python train.py --n_layer=8 --d_model=192 --n_head=4 --n_kv_head=4 --head_dim=32 --d_mlp=768 --vocab_size=4096 --activation="squared_relu" --norm="rmsnorm" --norm_place="out" --norm_eps=1e-05 --positions="rope" --rope_base=145000.0 --rope_fraction=0.5 --qk_norm=true --attn_scale=0.177 --bias="all" --tie_embeddings="early" --parallel_block=false --extras=["local attention windows", "paired heads", "value embeddings", "hashed n-gram embeddings", "an embedding shortcut", "skips across layers", "capped logits"] --init="normal" --init_std_qkv=0.0385 --init_std_o=0.0118 --init_std_up=0.0385 --init_std_down=0.00481 --optimizer="adamw" --lr=0.0013 --beta1=0.9 --beta2=0.98 --weight_decay=0.11 --lr_head=0.0125 --warmup_steps=240 --schedule="wsd" --decay_fraction=0.892 --decay_shape="sqrt" --final_lr_fraction=0.0 --batch_tokens=[8192, 16384] --seq_len=512 --doc_mask=true --train_tokens=107700000 --steps=8848 --dataset="wikipedia_en"
Each number is 200 + 30 x the weight over its row's rms, rounded and kept within 0 to 999. Layers, rows and columns count from 0. The size before them is the row's rms in percent of the matrix's.

# layer 5 MLP up, 768x192, rms 0.0679, rows 352-385, columns 0-95
087,233,208,180,256,234,183,218,202,218,164,182,146,196,210,248,220,210,194,232,188,156,207,163,213,189,209,166,186,157,220,299,225,217,212,202,204,177,244,187,165,231,158,225,194,212,200,224,182,175,222,215,195,245,213,213,199,231,214,269,202,244,181,219,236,219,244,158,201,200,218,201,170,140,211,208,212,216,178,163,167,243,223,175,190,241,208,220,195,176,238,168,222,184,252,238,215
099,199,227,209,227,178,226,162,199,196,165,137,257,222,253,174,195,209,190,218,218,196,197,206,189,216,171,229,170,174,196,173,141,147,201,205,160,225,259,218,224,228,196,164,240,220,247,144,245,165,147,178,168,192,181,225,157,160,206,220,189,171,180,192,204,146,185,179,186,189,189,199,221,178,163,174,226,181,201,214,231,226,258,196,196,255,245,230,220,182,249,214,201,201,180,174,203
102,219,207,172,153,225,214,142,195,183,183,195,178,206,204,210,192,213,212,221,232,206,184,178,233,228,213,217,202,134,165,187,222,223,163,207,221,168,198,214,240,214,175,135,211,211,156,210,212,167,220,188,178,232,155,233,179,186,205,233,199,165,203,148,120,202,211,215,181,198,164,186,217,201,153,183,174,198,245,261,216,249,178,204,193,203,214,230,219,182,173,212,193,160,164,215,202
106,169,198,161,155,199,170,233,245,170,177,221,170,171,206,173,232,197,191,193,195,190,180,217,220,174,214,219,191,177,149,252,196,166,224,201,202,216,204,189,276,228,232,198,202,150,200,136,182,164,202,158,226,220,173,220,185,168,231,187,205,213,144,182,139,206,204,157,165,251,126,188,193,212,191,172,174,185,232,195,189,237,226,209,263,230,215,180,231,184,192,173,239,254,161,253,168
098,236,205,134,197,237,240,224,150,207,212,222,250,201,172,181,241,171,201,238,200,184,271,203,159,243,252,226,242,258,156,191,200,187,178,207,163,207,155,210,219,251,254,214,164,224,201,182,211,219,139,195,189,206,228,184,203,174,233,148,224,237,184,195,182,196,205,187,200,225,160,175,139,206,203,171,176,200,181,219,228,187,180,250,234,216,213,182,231,182,202,234,240,175,205,231,238
106,178,165,144,206,171,180,242,229,147,237,198,261,212,232,193,226,139,192,209,239,198,222,202,189,220,194,186,213,202,192,205,168,230,176,185,220,309,211,177,205,204,221,192,192,170,202,156,172,172,208,167,164,183,214,240,249,238,173,236,241,236,222,194,244,173,237,171,189,212,174,211,189,207,190,142,160,251,180,149,183,202,184,229,226,193,254,207,204,199,193,216,234,201,206,174,212
098,183,249,189,158,232,161,170,140,202,214,196,225,186,181,180,247,186,189,167,220,156,219,198,139,199,197,170,232,205,138,213,203,148,238,150,171,189,157,214,248,208,123,140,205,223,175,250,217,186,193,187,234,187,267,206,240,200,203,211,245,195,210,198,135,255,192,225,241,179,162,213,161,195,214,197,151,172,215,214,225,198,199,213,203,203,191,206,232,172,263,181,181,180,167,254,155
100,209,160,181,200,186,223,221,239,153,202,180,224,196,135,168,193,152,200,168,196,200,156,191,202,209,198,147,193,222,155,140,154,182,207,173,153,219,129,198,239,169,228,209,189,210,175,231,220,163,231,188,240,222,181,220,226,243,212,207,199,211,205,227,167,230,186,207,219,200,148,161,221,218,129,203,205,224,225,220,230,244,262,228,210,172,189,170,246,220,236,193,193,178,221,192,195
092,160,205,178,167,164,192,121,181,239,219,157,197,154,212,172,206,249,216,179,227,187,174,203,191,246,204,139,152,197,185,265,152,220,200,173,230,175,217,234,172,207,139,213,211,232,205,202,214,228,222,161,244,202,170,219,202,203,208,217,185,224,200,218,181,210,203,185,247,239,237,215,182,158,200,218,194,192,182,185,178,160,234,272,161,207,170,221,208,201,211,225,210,207,212,165,181
104,218,210,160,252,189,210,215,169,185,179,196,181,250,217,153,223,214,199,212,238,218,236,181,218,213,198,220,222,217,202,198,190,170,236,185,186,181,190,228,177,206,210,165,229,180,188,197,199,153,142,143,223,229,164,176,159,242,221,196,207,143,159,182,204,221,207,183,270,204,203,186,183,217,204,193,204,210,238,201,216,188,203,267,179,185,186,176,223,234,200,210,289,163,172,183,174
119,142,188,176,238,209,252,160,195,211,213,175,269,206,207,185,228,155,181,215,235,165,233,197,207,192,143,235,171,201,193,218,214,187,147,224,182,207,196,215,187,244,230,213,166,208,194,207,206,227,190,198,215,227,178,167,172,209,217,170,209,177,188,204,223,170,251,200,285,251,187,199,175,236,144,186,199,237,146,193,228,222,214,196,204,171,237,184,159,152,193,220,169,284,245,212,206
103,174,163,221,162,213,260,237,131,182,221,202,167,201,211,193,275,182,179,255,235,178,180,262,196,172,183,160,220,232,228,250,225,188,199,196,223,176,127,246,209,195,163,214,233,164,243,184,239,201,200,192,179,142,237,187,250,221,189,198,250,202,211,168,203,174,193,200,224,228,232,190,190,199,194,150,262,174,220,210,196,189,187,174,199,193,281,204,192,188,228,150,207,174,214,229,197
106,252,197,205,192,207,185,223,209,131,207,296,179,226,170,213,206,197,177,195,257,175,186,182,184,194,181,142,215,185,204,190,202,210,154,165,246,226,212,220,219,222,164,173,170,212,167,193,206,119,235,160,181,228,201,265,218,184,196,253,226,175,211,216,225,205,170,160,208,188,185,183,225,178,167,188,176,212,184,179,187,206,184,211,173,246,244,171,166,184,183,201,199,238,158,147,189
100,193,248,218,166,172,207,212,208,197,222,164,256,262,176,204,204,125,178,204,185,167,162,223,184,221,237,221,244,164,225,170,268,232,198,147,199,215,167,228,222,121,155,162,194,186,183,203,259,193,228,208,221,208,159,232,193,266,190,174,244,201,198,215,229,211,221,260,214,201,172,204,206,225,219,205,219,226,233,224,197,227,192,203,212,199,238,165,219,185,202,199,272,207,199,229,173
099,172,228,158,189,227,234,178,246,214,267,218,178,156,217,182,215,172,191,206,217,173,178,211,192,242,169,219,162,236,193,170,226,138,156,152,204,216,228,171,244,205,256,210,210,189,187,94,240,235,184,195,179,184,222,187,206,164,233,167,213,188,184,242,183,200,261,241,265,201,215,178,216,193,178,221,230,199,210,212,238,253,226,229,250,209,210,173,282,182,206,165,212,194,231,229,188
097,195,208,234,164,201,189,208,278,185,215,218,170,281,191,203,243,181,206,205,199,169,224,251,187,286,188,147,213,184,206,193,212,185,228,193,207,235,178,218,237,217,192,168,221,190,195,201,206,187,131,160,220,214,226,183,197,221,209,153,231,189,165,205,241,185,193,188,224,196,130,236,256,239,183,204,178,224,188,197,274,259,201,178,220,178,216,196,202,195,161,189,197,187,197,241,222
105,145,157,217,203,200,246,164,225,156,168,198,181,239,198,191,221,182,163,199,241,210,189,226,216,165,168,206,216,208,186,214,175,146,193,163,284,212,210,205,160,191,179,214,191,239,253,141,209,195,197,155,190,211,228,219,233,232,211,229,220,197,208,274,263,155,248,157,188,220,204,184,232,170,182,156,190,211,215,137,221,202,205,199,189,193,170,177,166,170,158,168,193,183,280,167,214
102,215,213,181,193,207,197,201,159,253,194,222,216,203,210,194,204,168,211,257,214,199,182,220,196,188,206,237,204,181,187,209,204,213,190,224,189,215,199,214,225,177,211,206,198,202,155,131,152,232,174,197,181,217,196,192,213,165,191,191,205,159,205,206,165,151,177,193,219,241,228,220,217,187,140,191,165,188,137,228,251,245,233,138,185,191,213,186,181,216,182,244,228,168,202,175,230
100,154,260,210,245,189,235,243,201,145,219,185,197,253,214,189,241,161,230,155,206,175,176,223,150,225,231,196,232,221,226,178,247,213,156,247,204,192,159,243,231,195,176,161,211,263,198,211,196,157,233,185,160,168,159,204,173,160,217,185,202,215,228,195,222,185,209,243,194,208,173,161,238,203,165,203,193,194,214,222,241,228,178,226,206,223,230,183,162,190,202,230,209,229,154,232,222
098,224,190,172,215,220,208,166,204,207,204,209,189,191,205,191,244,195,181,216,204,248,197,187,163,196,229,187,205,136,180,228,194,201,194,224,224,217,162,181,203,183,219,209,155,159,180,175,299,254,199,233,129,219,256,171,209,223,200,176,213,219,197,193,181,192,208,157,278,150,198,186,144,200,197,179,201,169,161,191,230,200,199,170,171,170,239,189,238,179,222,212,184,193,153,236,219
109,230,254,199,249,206,221,180,198,208,188,199,207,278,252,229,186,195,157,275,190,176,173,252,178,216,194,157,196,197,195,245,230,218,192,187,232,186,209,214,195,158,207,232,243,210,266,199,215,251,235,183,214,100,149,167,231,193,205,168,231,209,140,220,166,170,245,196,218,225,167,161,196,206,225,176,150,173,203,162,209,196,222,216,235,217,230,191,206,170,194,166,215,228,194,199,203
094,155,231,176,209,220,188,154,260,208,192,187,190,187,217,171,189,195,214,162,202,182,209,151,244,213,232,203,188,202,187,156,273,173,177,164,213,211,222,211,221,221,258,202,215,151,168,179,204,220,139,234,207,199,218,211,193,162,213,147,225,206,209,243,209,212,186,218,187,217,216,180,238,197,210,156,197,179,190,168,186,239,210,201,259,226,209,133,190,175,179,196,193,240,234,206,202
095,249,121,167,225,200,218,194,210,135,215,208,169,259,176,213,201,257,194,208,246,172,227,201,173,209,230,202,226,174,187,208,205,196,225,248,216,216,250,177,217,231,204,181,207,122,137,198,192,240,245,187,221,167,241,199,231,184,215,191,209,209,195,242,187,236,153,227,215,195,182,197,219,214,196,157,168,152,192,203,191,185,221,222,249,220,208,192,191,181,241,173,194,211,184,213,218
105,220,172,169,203,180,200,220,216,84,184,139,230,182,205,179,188,186,162,188,221,178,269,222,186,207,151,185,205,176,230,182,185,197,178,193,240,229,187,201,232,160,221,203,212,235,195,146,239,181,202,167,264,216,262,222,212,191,212,220,206,181,211,239,172,181,222,204,189,210,167,152,309,199,184,189,229,249,172,169,204,163,178,211,191,246,227,206,146,201,196,228,242,159,158,202,241
106,179,184,141,175,190,159,241,177,164,191,255,193,175,163,164,212,217,178,203,202,235,213,205,180,177,212,229,206,234,204,276,156,226,177,176,184,246,174,236,263,157,186,153,232,176,213,240,207,139,205,211,194,200,172,248,192,217,223,214,218,221,114,185,159,181,141,188,167,221,197,176,237,175,186,173,207,245,250,170,240,246,206,253,274,247,150,186,189,233,261,191,215,252,169,220,225
100,121,226,190,233,200,191,150,188,212,209,236,182,163,189,193,229,263,182,186,228,179,198,180,180,226,242,190,207,222,165,197,216,167,241,172,173,161,164,177,219,186,225,184,241,214,193,223,240,190,220,215,173,146,225,271,159,211,152,204,197,217,214,202,208,213,197,200,234,192,217,161,199,203,136,187,206,229,240,237,214,209,244,182,209,175,200,208,184,205,240,226,218,166,242,273,195
111,190,205,194,164,234,219,216,215,137,234,236,223,248,208,179,214,142,227,235,238,236,231,206,213,214,181,174,205,194,196,213,197,187,200,217,213,212,182,224,206,170,160,192,214,177,223,228,217,195,162,182,174,183,193,270,208,220,196,187,220,180,201,175,213,108,209,208,207,213,192,177,226,233,227,220,216,164,201,148,253,182,213,184,181,205,229,172,166,200,255,203,126,252,162,184,201
099,191,214,156,204,222,189,193,154,127,220,216,218,181,195,186,176,197,196,299,259,160,145,221,191,205,213,195,230,188,188,252,193,201,199,252,270,181,195,161,221,197,199,159,188,195,181,194,216,174,221,180,162,192,230,210,150,193,193,153,242,203,224,185,205,223,201,149,205,207,176,182,236,254,177,237,161,228,181,220,257,209,191,167,157,187,182,184,264,180,209,243,213,213,209,204,184
111,198,240,202,167,182,189,184,216,133,209,232,198,226,176,245,209,165,157,196,264,235,182,261,97,158,163,153,233,201,199,207,163,142,230,225,208,217,232,215,238,168,173,217,184,225,242,188,187,236,182,187,221,175,200,185,180,238,194,240,290,192,172,233,199,231,239,159,184,162,192,169,190,242,186,193,195,243,161,159,221,168,170,208,194,216,200,222,224,188,232,164,185,188,228,210,196
093,147,171,178,163,216,166,187,257,216,183,200,230,239,206,204,195,183,185,224,225,225,223,260,170,216,239,158,232,150,202,194,226,164,211,214,181,191,184,217,192,259,175,189,236,191,169,183,176,223,251,197,232,157,205,225,182,241,186,210,211,184,156,191,195,178,208,215,179,209,199,165,179,213,252,174,198,217,172,147,208,237,264,224,219,274,205,186,255,206,268,209,199,220,272,176,214
111,193,206,196,177,174,217,246,207,210,177,214,164,229,189,222,179,176,144,214,223,170,165,195,185,206,235,183,203,150,181,196,227,178,209,194,184,209,235,182,160,187,248,222,180,205,208,206,235,154,181,214,211,146,162,271,189,251,246,194,192,168,217,241,226,187,274,192,231,231,201,197,195,165,178,168,159,210,242,154,200,223,220,162,158,209,188,182,240,134,194,242,199,220,229,215,225
100,164,187,176,179,175,257,195,179,216,234,177,234,136,190,184,188,200,163,173,199,188,187,227,171,218,223,228,158,173,120,197,238,205,155,246,184,219,218,177,209,215,140,193,225,184,176,225,208,211,216,189,240,138,170,198,196,205,214,196,238,231,250,242,213,166,227,184,254,190,195,177,226,173,187,207,218,173,185,211,220,217,239,203,172,158,207,206,195,194,202,248,186,210,210,137,174
084,213,237,190,175,219,192,210,211,214,194,204,267,220,158,265,180,215,249,219,218,179,197,250,149,233,225,173,201,179,184,156,202,201,216,153,243,205,189,219,198,193,168,201,184,206,187,209,223,187,163,189,149,214,186,246,191,167,192,252,201,213,195,188,193,185,174,234,165,212,234,206,253,210,213,221,204,195,152,224,184,236,187,193,181,199,203,154,209,173,175,179,169,192,166,145,188
098,168,219,134,215,228,188,214,175,219,181,166,152,152,208,185,214,244,199,182,239,146,183,202,140,214,169,177,154,207,206,243,258,210,139,174,204,202,231,167,231,225,226,210,222,191,222,127,168,188,203,167,180,217,172,221,166,164,206,170,203,203,220,209,181,224,229,157,161,171,230,170,204,211,198,199,203,170,201,206,229,214,206,198,179,262,180,208,165,204,234,216,207,213,243,249,162